config = dict(
    intermediate_size=1280,
    norm='rmsnorm',
    qk_norm=True,
    attn_scale=0.189,
    bias='none',
    init='normal',
    init_std_qkv=0.0275,
    beta2=0.99,
    decay_fraction=1.0,
    decay_shape='linear',
    batch_tokens=[65536, 131072, 196608],
    dataset='wikipedia_en',
)
Each number is 128 + 32 x the weight over its row's rms, rounded and kept within 0 to 255. Layers, rows and columns count from 0. Numbers have three digits each. The size before them is the row's rms in percent of the matrix's.

# layer 2 MLP up, 1280x320, rms 0.0564, rows 289-461, columns 160-239
095:102184095181177096143088183070087083086107131110142059122128152095143135164107125120091089162128186161144075088176089102149125084139109083114121156139116120135151144115082167154135111112149160112132083065105130134155122150123142140134165155
094:131168169117194152178135055113115112099148128102154112087145137141191123162132210137062159133123088090127118154156113188172106149104133105160143154147090148157165108090059119064159142108058185091139160164152075121109093135083101161140142110
101:055151095111121185141103110159094122149165039143131139153147121109118106172021113041100139131131154154096181133122065157087106118125132151150148123097100051099180104138111125129093168143130120168073136137148112114125128185133178131117128163
099:138148117134169125161164120153147090087209124121085152058139143114168147136143153046160123185153192161157076103077101148121118101098176104150090098143182152089096152140100101112082145175089120174151164101171116103167129091095111184118149107
112:128104096159132150158113115123124141130105064093168086184119130107119127173043152138098082128094174092154120175122095098106098116131131126133117129133124098151133170160112116076146170166121118127086107130152116138124149107172114183146091148
091:139062069124167173132192115188130154103071152142137132100139112115108103102084193090086129126091144106124135138061109093133081121136167077173154144053207189140145171133132112156136128147116146115169166125118129120179076121168134167109114193
093:095127118152128119110131108124095159082104141126078136148119123115151151131138159105125113116145109110108125111136115074085100080103103140099114152086132068122154191150113110137065171119069103134131150148124082108126076123123118185135135099
089:123162148091206169119134111181126058087113107093112170176141134153185091116112149148066138123117123165124116148168094072129110086158185167159116107124101111140149139155108093118179164201133169112098133161149144167074144129079141175136144142
103:088144108134177134159107153109103109121142122140105073134154124121075126157088133074107133196113100140134162145116093179177119125151155131180114132167163150185135190163128143160105155128104079163080122097098120129119065151096162180098197151
102:197206154153161143095078085078129100129098125118106080133158114108145100149154146098080115135081215096160138198130116187172148123172142106132086174135115162107115122120150152149110084124032165113126131063106108054077121121125081129100115121
095:098127135135129099103109093185175107088169093115110173123103168119100126127104173134111103139096086068145121147133106148078063144132166139085145109128177104157115115096100115056128155186122119161081135080100115145114147076103154130083193111
095:092166139145167147108104094197085136113106081151161191180127131116111152119132126147092198081097105121116123128144129140139105129138115146158114112145162102117109110098110056095160164113121139109110135128111050083131095111128156196115141112
131:165157175101187113148106110124179116099180099144094103156146136151151109131117164095061127136127104159123148139114060122109052086103120119137140087147167057146134159126082147097129126191125103149132137092133100125087109145156086118165128131
097:116105138152124105162077076184086073085104141133056099114127124123165138133134123030107153136140138112141130120127091146195124081124136133183122126086140089131199176075114069117143121161074099191165131134121114107110149083201073149096164132
100:105156143140167080152065115115199079082092158101101141150219139111164162111062152160121070157142105110111155134080129166158092116167101132114104138098164090122166131087110102126090143108127112159174125101136080130118135056105103172088184133
106:145134157087132163149179148159114109106174113180104135128102168130088107154109212081107127123162156116087154139154119086125075130128129162115164146116163125105151178172149133112151133145127108144132127110117119156087119117181070149132143117
097:102131205088192167110120106156109096157070102157058122144142105124136108122062196151141112171092145135167112142138057159107156126105113138119094144158179057187065195084096131075135104160161119125095133149044118102150031081142082144072082168
083:166171154088179151169156147085154161115120074142118110106186171124099125060089122107154164148077110152215085152178110196133134094162142084123129215136088135133145079142130140125106142135152134089163122136123089086178155091104174139091099105
113:128168111084118112117153079172143067093101121131127145114161118136103097141113130166080133148158159183108125122142133177159141095174169131151145113095118123138128171111147075149117198127145149113105227116154089130157087143141107153110144116
092:164122131103160103137147127131126105054115149112058130089126125174165162116135131125152108134129136156137121127092144082115097160063171130173116181139118158104109109156087117141122117131161144140097103092103101125071099070110150226079156127
098:098125128108127094135134141134142102131115113096158093119112170106123125135111168123108110158176079131122117131165111118124089113088164157170133104111154113147136159128076115055108145145079194129106209067112075151136108121123133095134110141
095:106110143097156142110071151123117105078098073113119133093154029110074105112099133135078135168159152174153159102145115171072093181092118206126132167175182130106113171120118115093093130103148130190111129073116092114122195194132109153093181158
098:120128157088139116165070092191106137124141071160106105054161062100082168106052138036080125128129119161129132124175076127106115087152160120139176115120114118166152158122131075139119123138143103189126195126115076114139086136122121094134161135
096:124106148160187063099163154137130154146183081165135116139088123116167130147095165161083153111146144144157096129133104143167081114133131076120101221131135079123163094184045093113171077173119163174104145147151104221099127105153104141154123121
093:115101095126163101152139179195152113105148145124135107082144153092141124115117224104109099131125134093161100147107141125137136116144190115140167154102123105164174120095098127062111121165095153167184100122143102117135102108101105163128095184
108:109167086050171119168103085142187166138123097121100111113156097123161097151112218162080169127099113133159059142137115123124123114146104090101109137074116118115136130116130110123122148133180142119102161092080097104135146120105099168140183115
103:161117186154155114083098092175073146106130123108148149106145151142122144155146211140098175172145102121153149151077109111141117095089146145166079182128066112170144104096060113101138151133151169187113158163077066105146077077126080144142079148
092:116138124148099146165100104116194100161091102115146138191122149152114115125124182165100176143137095140112166122106110147117126111094158151196080109164142138173179205103144117184118126143145122123146126112159103141131101161102127200080196043
099:135121144116141155140082098180138131108144080172128111201153133120162140148109163150113120157111165095108110123152117114083065115140097100107095159133201144157125125127096093104096130119026143145074150123128114168096141086129139163127178082
106:102091104091130119124112073123086076113108082095139154147140154158106113140119150095090156156131177088136084111095102142176078104130118153156107129145113140116209211110144122101162124087106097130175167110089097107142152110085155177092135142
101:155161128165141090132150108088167106084167141140128094073139152100124145157084196102039077139157173140143148089154093110122129144086107115103139155168111117103141113158021106115136120190138158090119184165117119128166141115139160132137160157
100:102150115120112126125116111149118124104124104064124160144146123062129123120122143140066152144082123154153091136113107144105132115102106133104101135136100118109192162134140119091166212132131124149149133122116121107118110080101134200168152146
109:157127102132147095105128114118194116072069120091108106087124067163178151163127129136107123196139143093115119166160058094131130152130143120101090150094143163135111135157081082149156104122141155098110143181138032106162147160142168153104211133
103:046190131115142159140124111169190111056129143122116085187192096146129165154123154138114141129116124097088095110145107085136151131167163152124120152086116113111149186101148116067136134118139136100164113125104115100161170148087143096115159085
098:098175153134146158139157153180124130130142161124144096148138125096141114078100132133128092154128117170125155120073068143153092127082171084123080089123114128113193112071133137168136188123126080120077132113159143097137144124192138177092155148
091:103115112151142123163100061157167109116131152068114087139156137177141093093115104084129152169118145101068068168134110113171097132096169106099150200105092100095126191146114082114098140109164092195156175124134134166094113124049171177064141116
102:133103192058141118166162089179177133108105153089143147165155116090075141132118158154149073126113164106152116169125090161191080091118111146117115104086163102134177149094083145136134208195080158080115119121154119118084094160125071083151147163
094:111134083189135118096164073080148089090143129130138115118137133111137184153062113108106148104150199087163158124117120109150111137157128172156126097115120142183127136107126150138183181120110104141066132107169112138144144114157107102096139155
133:105131096109171156128077044135157084123169108178165103114138160121151117128120101119090171108081181093151148087157088146173064107138151115139142110094101122155186092117088136120096180087102151171108168143108100130103155108107095152126150108
103:161099138076175123146137119122117107138149112147056113082136128130080128151110199120146211096089165188159061144163106188141079065140177136166073163153203127119165151120175127141145149144117133117074115116140090093168174149087117191122123122
099:167101175060120134104087097190151151081160081091070056134140120082115130134098102155143098129178144147092128121074100139195123089121123083152148108096174117119157112104091098146103088148124188118146160102114046107162160094132112161123104207
102:151091143158141133114126133119175142076165129175099108173171157149104147118128126167050144099114127111102069188146068157198085127153133169137160139077137096142110139103104126146168154162118101161131151131168134168119118148144136086126173110
113:096146119123194126097101125095146129066147137160105071171146102163146146102109126146095066160073123161137111164076098107129096118143135136130117151074117128164181182116120117100130180186137126119091092159129112121091105056111147174140231166
097:103141121141130161149113130103103111130188108076143112074121149094113194107123161059046076136137120112123069203167057161146125127037130165142096138130154162151146090129132145149117186152168126152101126135086112164096067121168054180127110128
096:064172202110116122093137124143115097126107164157114100201153135167081135159091149137125099132098101141148112158121096095127156084082113082108109149103141104175149101175134043126129184127083134154119159133141101142119099111135143130104115136
114:133135130109162082157120165161085107100091138075094068129137146111112048088062194119146096146137148141146068160126114184166140138128170133096094193117128117107113132137099140077123098121130150167137138142108153131098189081191090121126166141
102:156125140074122121088114062134187139159097151109091122133100120071124146180133123112166145142147159130076158118097106162202112118108132152150106119139172098180157171115078123133119171133127111175108112102104121181113081136100135078100202092
100:106126171107130128161121120082102087112103079113093083176136163208147149130096162150081103217124113097111130140167063113146082119118128112127115138086128142110187137166137046145118111147074097184105143145126072113149123105134113163173116117
104:138142188161085133165087145109173126117132090140144103165113079100129105105081186082148098148153097107154135152099093133114130120093147120098111125093138092121096173184139154166150131124108117180118175064138130138147150088131048162107087173
096:129120124074192157111082154185109152109083071158066133107073182077090112079079110113092091121124169120151074140097028158117089161165144103115145133103141121128155113142149064150141115142156097147132156157159085160143123126114129142121093162
107:128119146167124109096098103082126110114137174138117114156128128112114075154076142147134086150106158138158109149080099107089118089199168139125172163079123161139101170116134110111128194151089129144069123115075099107132120123143138127099114172
095:173202098120162096133068118166127117111148060106124118100159105148067108114143134098081102148183091149140166143134080096158102073151165077174125158135135160094154169167106081073110139114118170154136132064112140135162170101121163115177091195
108:132126102109135119138133141154171112135091138088091156131153103160055131182102183102144144148131199098108104200108059090095109142148179061159144172093118115123188172133116052125117160123091103193116143107113133141140119170085173185107126108
101:101164172121139096137111124132085158133163084138088101168098084140135138205088094134053080152127110153162109149112094164126121147099140073128080135112157147129120108131138092159126149120103148177125170175099111120144049128112127146130201188
108:147148122118177137108116088105195113105147100112117098153124137146145139128015148128148157154118154072137141181161091181161066054150092154123134142101128134133173165077085143116095155171154132154117151136108116134142125125124125112073152147
108:143128133168144096138085138169123160081154149052120094106151107169090132099158223156087140175110143079126117167130110156136124137151194120149119150134155141099120182102089108112092127123138142166141102135117116143102102082129084205085178124
102:084090171122142136088117097143139163129058077106101062154184094168090102138081140141185124214087129096138093125160139123172060162127164148166150100085142103153112105104121114140135117137131128163098173093086094107123169169163101065117107133
060:133159116152141131170096080134152122065114075147079073143177145102136098125109131099076124090133149122118094135119076134168074084136124103108118174067117110130137179139084043123091154116084125164090152123146077138108104114128100125151125111
100:082136153099151119132128115146146116119133203099133097113151084098151118095126120113099092120111162183124066130126124135096092068083116106123117128110164077111168167098145093149103205148126106102114119101124078140138091117100154214163151097
095:169144180113151133089091123159166137084102092135103143156160158108162086098081110086137164184148150116079065105132121140145119115134147159105196076121128123132111124159084100072080136170103150045128137148166122155132158071155096144093137150
103:157120117108210156178093072112129114116078112102120087139121158110163081138107113156123142089080188153113095160144104079108080127129102107187128131117130132077143125130117094147120127095074162137152231098141094038149142188098071099136118195
104:142162172158109089125159102114137094081140186151094145072101102097119107133152135115116118188180087141073111181075093102113149133175148178152156151079174124147143227125087075149154107194031133100103093086105090125107067108143051126058165119
096:131164119114163097161127048131131092146128099101132123126169150106151092161054153074111114120073122097126163131190096152204133134103093076102163130106117133130139139085087132118103166150112205141122144135120124077083129141150074108101132134
111:218129159075133089111159121122160124178129107104108094207148119156077140103130142108141173132137066077125153112152115143158124132123144123099109144056152104123094162133143084119131121160133135121117174077125076152111149185134120130111124150
094:096101120174134145129125121103151162093185145143071087093135124076139096153103159140061082131139101147220103167141113104055073099105142105097165101125116130070119120167147126154095188147108088131115098063124134128122042116101143151106136203
099:062097125147111117095084107150152118086163129133067086153132154091128090114131151137077098168096108108133179170147090117104084142129111118084123132139192121160119092090144080181168098150105104166097152177136138168152144099145185109095142194
091:114174119159162129114151144161151088095100107164098097062178130178090082051094167176095111143069185132140121123160054153162073178079156101160095134163147096119132133136124093142087113144139144134141151131082086156087175118149123173111167117
098:065122195114121130090143057153134081121122100125119056201145134128139119139068149111098136156088132089147121146112093168148139142086153151138171142097126064132138193147099028107085125125177157110073181118101112077127098129128137139106145102
108:125159085125182154173150117133118105123119122098126137107108122084088125089113140137115108126093116090106140156154114169143135102114145145091169081146107126164112119074063152119086140133105165088163158124062101081065121175141157113106183148
101:129127143116179124167140105139113117143149147169055160182116147153133153129134140133129091158146120168090155150107092158134132080132233107106129113077180100255129186135152113108106106130081101147143131113120157132109100143116098169055142115
092:099210154141143121115086128132118153105171076101131134174071189154087131102105125176160167110150127123073172106155132143143161127147150140168128095180171161155135107157118149137094174112145154150116127139138107137145169145116159140140144139
090:148154142109158108148104150106116150125133108172119138134124115161152130140121112073130127111155060117138159140121078124163114162089104109099098174101067121076138141108067103174124155102087121155154201174119167117156195090117090142072185133
113:174072098094152121084135088123112150114139120140109145109148079100127130137031135171132134151092139095135128147172122144115138061101167069110173172085126121208193146116110141114080134095098175143165164080070120118140049177112120090088094140
095:168148138090158139147149173092161103117160140061109160088196106155131087185118105135138095128136135130102155129185087121140107078158189178171155131126191091142125143139091114109147145146139082088108156154132120133162112146129121158102151117
092:115124105133151128135111097160126099168112086157079068116153118109140084066134158142082158143084096116122157140145089155117000163114138051091143150095121128200168086161127134168104142189106151153139118061088112150042121188128092123133124154
096:139144072177151111108099111079130195123164110099127144103127110129093151122055172085092146091161154147114131219082114093147148134180158143180099160089159149098111127111055123119110124153128201121130167152167136065109167136090129185147109207
105:136119153148115162162109089140108100089147117116106121210130093121175102150102120150071066174156110141190090134173125125120123102082161133113112147103138140110156129117116095121190150131110136179143107090132038148120113095079188141179186092
105:160108128158196095160124118093122109183148118139106108112154157101095116142087072142085098107188168152136109107077098139096117099167115129137112159166191094188123127097130024127157140107084136129132169113121089183115127182056137144069155163
100:128124128133141149061148075058139161128104144141098147146078111043191091145090159157109165174124201108160116172096173175103134103148166135103125173127150116150172156145137133100110228098136148177116175094093117108192143148109135131119124112
092:101141095151187164173120101124120089060168170152126098122106080183217075102096125085106108065105124072085104123114106115144118117102123130093092125147145143097146113139113124199114168129118163147130156193175070124139095071118126185101135145
095:087142120126155102074103063118129121107112098157115110132140122089151125098115153108069095179077128128098067158136116140129078113156130104124155124056186176130121167079122135118111137151175105144119128137113109133080072131167139132195162133
100:163127126146127107148152130182104077084094133149069101075117126165054138122133177127090091143143088157141096116115094123125161127154155140136130140144170182132123143095131140152140136096151149140112090118094051176105133193121151161104094186
096:123109124171126106095131081174142085088121105076085085084125116169178105137076143132128064143122149129105148125148085129107082160112100098130088049124085079103178151160107143127103179182115115160120138094106067135133134120144151143127163176
096:105156152176159155113069120172132136094090121106132092137123135181131174054042105148081093111143117094130118120141086146125159067148131095147152145147149073231160212113151132139127136139128111156062132063128077060131191134121110175102155075
086:154193095137188117074139144106158089103124109138107081152140114142088102125114127159101117171085170106162045146088112137121080099183133122067115144048144124171108156119160140111157114148150184091120110171142150102111096100148124138084110185
095:165107186084146144099128142161178112122121110161098133131122106180123183125150138124089153074166142151126158137157073148122078124084111121155143147073160093165122197147108115209185128122124111098074170139092145163089130172118097154085158095
098:147103175128142180113137136099143154139106074181055152116113131150059123155144154108117103111136122173208084131162107135218151132078200097153086117135179089138107094118118110117072078085116125134134172189075054124123130133168119090094115133
097:136107114105137146192161091172113122104119106076089150095146123142101129139096174142113124084080138067108094136113130159191123138178089122101142147131179160169101143057121110133080127137165168137088137063063100136119105190113108092130158081
104:098137127148202115115153048145092096157120078114090136094114133113109129109111162152097135104087098132077125189137127142129104131106178147088184185070119152145148117087051121104142150172106107168173195143103117126137144134135085137134121165
086:075097120118124123123130156057103132152148144145080122147188085154134089154141195145144147099163192069148113128105150176149115143118116144168122164108168168119185170160128114151120157153171091125138146103141140180183107142112126167149164117
108:110125180114188097120130087129110120106189120146120077138162161063154105089058117098093135148076095159127075116173102116123079132096150103105131116144096069141103149112066130156102137158135142199093202117112079138079089100207159132118119123
104:126102096090108099106110083156212121070165090100111191111151107077103071120124141158082141170100148151119112117085077110169094118070107054120141112135133105140160164107119078099102111119123162094131180078124080098106103108112193106126162068
098:137131131100147164161077129130159112109092098129066123060079045120118120106145163153075109178114177101151141153093088114182099133154122124105112139062120166136125120080115128115127108167097131122088204137130053098063109147122178127131156145
094:142152122150149149127163105114137124140102083113121079140121100099126163111131165167086174200162137067127065136186127165150134126100110135119106189148165150135173142165120070118143118156072137191121198116114125094137139161146116112145126121
099:128160185123111138173146101094122115100160129115106105096085115141161139118051154128069101156171120162106146119101105125149103080119176159164082193136153111124174118121098125074132190178119159075148145109146103087148167068056151150125175167
097:164117132132143126095079153158075101153123111073137145126077134064150112144145216104138156184122095139104158097123092119149139156127174104158161109148082117121126101098116140101141082146110119118108154107116082099137109157080170109122152110
095:086145153139179091132090127157111097101103101132121077118131118152166123093112193106091126159125115152126168105035107146143126104107154085176143163141095159109114165128133131113110155117061140155150184123090117141152169105150068216108158199
100:136132088097180155168142142148129127088072083152169089155116101155080106157071166076116087147119175139142081132088108175160133082135179110124134131107108141137177173112131110101079139079147097112155166106117078177132132136139165199128117105
088:174103155057151143089098164104166073119110086087150146117172139175169086148114161159125087137141077167119104157162091142149146112121129105125116087127146126140142144052134140120108136124088172140085136148170122109172098125113147137094186137
093:135136066153108087130106179123145098097117152150155066108101090088124127147124111115145130135162142156093099155133067116109131093150112195123153117140145111127136117138125058137182184085122112118128166073079106156115130127120173191125146095
093:113188130102148119124116182121094096097126079165120110117081066122105105147118148148121093158107192115175129114105092118109077126165137134208033094123127128102170186163131153129068137101083141126147136109093092116137122137095053118118171125
093:076121190106150100100106082156126134133120060111088066070099119151077126134120111169095135164119154116130118138151050140123169107165132082129151251160104107094134125119130087111159105142110149160160151175153087163136126127158129191173095125
111:126179162142139116123099141180138139133120133116099078087164151148150163156036117144138124118141073120097123147085053102157133032139151117116116123108170075124141091168102080125141195149100117123155171126153049076133146136107143184129155111
099:099145113076111157105078132177142121051194103121097117166179102134124118162081193076051141109144113104129127094088124151176136110123110111162088155111155094076144153146109150108105122145098090175109108129126111087156164094114101144108198156
098:119161133124134163129080141133158100133136102069135137128113122111148093095041153143101122138125160104157074177157093148137103119168223091112134158120116098112143145155123099107109153123124161127146174072150104134110122139136054161163137109
101:071132096172241140098070124136109138178111148132122134090101113158140171106115151106062102139120119137117148183098101166155115112153136130143110113141129138106122144085100096161088114184135087169129147131085137145142162096087205112096122170
097:097089132114155159129092114160100130098114108102161125150189101105100143143053185106117153118159158080159176147158023123196158110119102136142126151098158118127153137168192099134128119166052120203084155064119052125102113192087094165148116126
098:073153138154115105085066083119156097094127125160084074127084100095104136100083159181093162100158142093163131136100092162128179063119131115144109143109165143160103127140127083063102171124062156128167154155116062127188145141183128140142144177
105:096121156132152133107095117132147124133147048140116081125104061166119133134150149126093116170134094140131142129147101143177085161067144132134198117100139106137117171170160082115113159145150106134137225132175103111164153136079090168138109114
112:103139150136129155146115073145145135149097131107184099132136119162159148079075206150109131071140162127094063135102094096141107088114165148141118199125160120157166139095059082127136118125077096188077175124110106114152127151125078161131111166
100:092154159171186144131113144144146079108131156104087118102220131108088129065155188140178067117148148150175149154131097145116111130136136177120127134132105095089137183139140132113160113091174122164086131109172100155097047149120164155083175183
092:140145128148129142103141111177111082051160120095137133111101142117187165124135123176089079154090130111131117131125105167141106155139071085103169136127166182109145121083080143146119185140138171133157152101101117113142174219141172161103158171
106:097104080130164127121098126099144149184139097072120113136106136149093120140118157199118133153118162156134132135095069139143082079145124118144082127123117117165128174082143071073125138123100118116093146145074127054103118117107178183103130144
097:172125125069113102140113132189149065079154098131121145129142144085152144084147091089155126131107078144100097148176089182072118114096072127160117103085139087105152147122165125095134190173140114111072112171145102158178102070088161131110127123
098:134155121095197124097156156168110085120172123149110101144157169143098137157122110098116088140144092121078078180135077123178059140139122100117126160109175143165155121133144131079134129156116166106150170055110093142131095115124150119127125105
113:126140114138207132131156119148178138090178124129111081134133118137122156136112134137049137132127149132123120152154120148145104130112197110141155111114138097119118141129107102147083142148147126169124187141096148100099098133111112147077178106
101:143133153133185090135130140121092124149148101188141091109094138138093080176004172125106107110124131149099114202147099102189137104110158138068150133090131081084137140145068120095132153163076165152095113151104128137146159117131093180168134211
093:138109136103136117120052166146138068075125138078129064089155095153150140099124084128111126181136126130087104113151106094159174066151160139111115170138141098115143105108157122144114130107122178131149169123072041131125132070146124116131098107
091:116119110125148150122087120151178129128183086169101145120095153160161150070115111137133160083081150068140126149110114144109024086129181219181127136144188099081155158105098149139162195160170125166055134104088109153175089117175115124122146160
098:077094104111120089141083118132184146123150105122105206136118102139110091142057148116107158179158150104179094198074078148116078139165144112152141117156155095193141137110133092076081162137117103165095121071116112134106069148112090097116164145
111:142114111095194085122078094173181154156089159167140117170067165098111118064079144149106085084124135116089103142074102108163152067171162118144087106121113154176151169111125099116152136137140113135110168088148114159107146122112129134127158105
109:061152091145202092122131129115117165159153142154113088109083126090168108109090221134097115097161130113153132123133112089129141097131102090166144201108094073172125155115097064129113111197054159160109102097105128055143068109151154204130084153
116:123149133129183109166118116110130112092095105121091069154148095130129113152099113109065073150067121135100096126176142144162128080134146122087174145091112120167099165081107131074114153162137066122096196107107071130150092118108143126162147168
113:187165108146149142145121121107129087164113075091167086171103143141147169155121136129067144112148114129154117111130122142145099097118113140122063150082154152076121129129127119110162156170104185163098157168116073065197131090134160130142126128
094:098152131116186150113110101105181115125118153119127109092105151132189120117070134156125140089102149154113049140129123125176184129099156139158161191152179097171110170118084136132127128162165215154130203165135136127081099095102126138120167052
103:127136142099131127083128063131139096136068091127013130131104123164086174101140180125111143196152191174094131144143068124099100117099089124105120168103091071129104164108115062127107167142082124131104108124152061104126057153157100162065104117
096:174129192125173157122136099125157144147156142136093108136189132155152181104113083156078174138130107173087122170158077048115115101125087110121123153158072143133165123130119140121141089158110150156149132108063037106124145104115109150109069119
111:090127118115148165116146055161207138118153084073094177102123094167139142172133124142049110171166150063142169155136129163142124104137157141127107135094107115181143173116094127127095139189128153125151132072131100165101099116097147081147136121
092:092116086094127195111139078096081121073130014096089127137135131095109144108148148072109117160117142068140143157141075127196105119174145142144161157129117152139169183117106082110168181167106178100146198202118093128123086085109140133127158105
100:080110097171148110079131119127097113114082141142156176167112174061108153132063138095109111139112108120156126143101095124110105055165205130153160132122079099141169150143141073185153185129078092145098178148146091135138102127139108118157097175
099:159120178133146103089184105141184141130141053153100092152107156132126084120134141119115158127110150098079157147077096143131139148149075119139116137115148104142132119078105095129133152136088112153137138110110080148101087128188065134101154147
096:165152138136078133137144122143139107117173168095102080131089108142098132145071116111092109127162133152136061156089124121158125079171194119058132165063140108073126102086130130116100139101109167106158161178084035135142173145100098137099180172
096:122175145089178110159152132155202105158141108145113100095101122128156128121153205107102159077127142176132175157098122078088094103135114154137115102149145100189181160156069112153170127135132130102152144139155103132092112110125071088163138163
094:128140141148134100093137079119118097117160119087096148212181149165141132119139150150137103157115133118108172107110098099156131164088155140130103120145132162154120168132058088084184152095090133103118107120116087118171122136188172114092141158
094:104173134135188127141122112138158129080163101126065155142198110223146096148109215142098103154138114150100105149115124142119144148118134118123114143136117083129187138097073094105140159198024163149138126089158113127106107121075127179164159160
101:152092179115164154113110112163110142082110102094096127163132175121098088161046114157125097151109118072137092161135141209172123063154168166167102173105078115130148199100083149092152141123133180189138118096131094169101112099164097137098113095
104:026142145202182117095093063140120138133124101199131133122110094160131134107066189094122122109123187142180107161068138126167129113109194153111137156110118068144178135110115057159097118146100104139113184091111123096182115091102129197095125184
094:116136202104141142137135128146138107063112139113133127112158104206123157090012121116118110116101137155119140150154089174157140110121105109157118147147157056214114151172098137102082136142072116133085159098131130175097113148163136194146122090
100:130194119123117097105109177139163154080163150112094110151184167044146130133126164124103064155128159169123129130149116086113143123141137134117145161075149084148136215070129084095133142125100182124082111109107123121072148086093085157136180110
103:129131164145113135148130143116143067118128101116108075120145152143142134128078126137056097073106168107132118129145099118107118095143101103179117151117109143125158131104140063080099113154081136127117188174116075163088136147160072118064129151
099:088147130114188140170139124132131116089104085143093154145098133119120114097108143118091124141120158124117090197081094089163121077145100138144103142098160134159184133122109076122175115139118142088132159137194134140129172165110124137195117188
096:113140159169169121181088154098148093128102169103153113086186175176077111157121126162120125126139182175114173113130108113113136103114144116140086136129166101124196183147073147165119174137140152217141119111102105125154113146118122149113162130
098:123152130135136147146103123129114077161140063147164123085133100143076138105156131137060126161068091097135135130164124157108106119089169152163174130142103156163119139154124135087125121120139180162099195130056107116113120124132093140081122115
095:142108127157179102132127141133181142114181142184114090138100056112170113198087169151050172094121155183096173128128113162178129111093102122168162149151116038158131119165039119109202137148092171099137135143120105114159125086127108110140147147
110:119094130110136106111108073152133139122125085132083078110126131093145072182136134124116165085151158162136106136137106201124088153186128104151187163102120104116126168081159079153138118130095125172079164157133126105097135116112140159080137151
111:087099124148171141189119167122130155106175143164107071081178116085127082134166135112147175123052145221114086129152060103124146055121147155108094144127078095141141129106150080093094196157107143110128150129089111151140069097069130176155127148
099:075101109125134164156115074156088101098142101171117105131126106071126092105053130161098109120123116148146080177099097188110093069148084082112129132086126116130119167113125108153150170160147100155074116160104073119112141121177106152154128105
114:158149149099184071120124085101109099097172076141070087150183141154132095094016176106070103144084157159128138164122088098108102174118135098096124123090139166108150155099093131081105103176140112169083160123130109197121161154108067177131123153
093:140169145127131123149093123122145155086116064161132149136173104108062113122090195137120127131128177150104136135079123152146124096121101129101219146109134088198163115142076088139086125070106145115150100166113102087088167078107087143150097095
096:093153148054164113148103107158175153089160101106088096129136141120123181166105183156071089109122114174096115167180138100152135168137109114082127128085132134101192149105084086091084169117177135196124153121110132155117119120127129192111110152
102:143149119133180106075144171101158112095092142144110138108165084100097132185113118178128104111168169140160133129096084097071125155171185207145093148090148122149141159146135025098143102147101168114189178120128100101108121149115149093132121130
109:134134145106160110190146102195114118130122130153093121068105161136112121136075116089136111060071105201126097149186021144151104069098126168116170156173106123119137160111144111137122228124164109111154221149121133138098066102153105189145156133
100:127096150151121116048107054165165112098106113166112154063144127132103130139109114120067082118145141109093156181157117155126124124115127101083135136125106150136132189102102104146094147145137153126122112172128078138127105163131118161134162144
094:100184183164129139067123114141179098154129123143130118151088134168140111103098197187075110136074124134154173130152121113104125136086168079106141102108073149136128148136138089079124151162058221183088181152085078112154129073170070163153097127
087:102137160074143168154119079154132142162116145103063067109167155111102193158095124122162132137131083161093167105109126153119127150084155112183111123109154096114177160093159101095125099120130149149142181116096052171126089142148114139134154161
094:148175125106165091130103148092155134091132134141103103130121101157080066065077146115109081100112130165055122173176073121196122171110120105143159131124123081153142120126098124104113126181152172083121150101166100137131114124122147142159184161
104:145097145189189159085130139154137157177132068142063167151180144132165117125122199152056128108061098125117095149151061166117077130159088156136136124096155130198124110103118085087167180104140130159102220104126073151097134144100149122124068139
091:079078094119155107128102077132143189136155060083126129102104155180073150153119148147075131162124191123106138164096103139154102120204169068111164140062110159129136171135124134115130099128100097152125124158101099108178172172159162115149127173
101:102144139120168155129133099130157144090231110090159134175117093161149108164128137147146103132167084070107149131124085141111131128093165164178089164088173131162083107117150131164092183122096173186079149132188100157122134133144168134122090143
099:116185104081178089066117114119139118145085109133163124169125067120133132143118192101058087091104117065169128132095134115110142119147090121169093119099114133117143130164126072110122168147134126156028232148148128147122193105139109127128157092
115:114084133119138092138083109136125087103168071149092141137157170136177070164081166098120097123096140139110138181112097142162058148106107087127137132103101170177166123091089113174105161180069116138087144083104068127112125157133146143125133187
101:095149166131197091135102131112191135114117100125092089087149108185125174177127214132091085073136130158144126130103091125130104126107164109152133188140147081109158129129081076142156126143134157114154147141164039131169120078110105162118181209
110:139150107099137090135094081154171132056119114112080080090140120120138108142048205152107084130104141117160123139158099144106155083138223136082152140114134098116131209071150088115143128147102121114104134097084137113114104099116139210130143124
105:164121096139158090094119144162116122159126065080143079148115124122128130144094172105078146125120136162167070180143090113193096126162127107168124168103140150183155106132082072150113119121104032091106154139127120164101084108090113112118105108
092:101106208118125146138163055137071112133123144113131079111117121166069098173099195175110106139123159084164094166160137100163090168147100114165129087123131144127194161107130077165104149163130148165107102207083098120112121113060134159143167113
092:149145112106128171149124070132142079125178140143127117150127113151148089123134164140070110110123124168133085108094123130125083083129137082106105134118157097176167168153113074182161114135153132133087115141108099158143131095086185154130144101
093:168132099119206086105087121108118115132176107126123094139084118146097102122134139120133097124153202105134142191121097133167126065142172137156156093151209076097121121136123095120097231123078141113171166188088084127135158093124158127117077127
106:160092078140171115148117117136116157130184141127109095159101086123123137104070129069138109198137106105171045203110088162137089093133124164114122169086094152170151097111122104129140163166142158131137164095088108110115081146125141190155163093
100:092168153133174152175169130131079099070126132078161067145133117099155160165135172029044164131162159113152154145092163178209091156108186130156050172107160078131169149101119133089171083159084181150094116161116113109136139128162107165141146154
101:127147106185182077124116172161144146133151139119110091079104148137120098101063104165110066114115186176157112172139104091162045083126196114133104075115120131112132130170056125135086146131110130098097201094168162118110140160126100149092095162
094:129124104109110130119148129149141082058175123166087127097135161153115127136130115115092137104115153186126117126171089145177125140121154158151145157112109098094112134197087136137176161141166131088137124130127144119095139108102156178139160106
102:101122157150110168091103115148171147119164130174127099120068123105084150128103115149100076155151196111125105181096095146163147121157142130124095121087172079133144200092121058165097192175104111092098118138152117160177062101139144144057115125
099:134171129105117115175084091152152109092108111131106147082126054081039076128126165142095142125098153109128119140108075098129106145173150147143145162093185082157124103093122121085132148167124137150120138084128138129028159097168115122121138129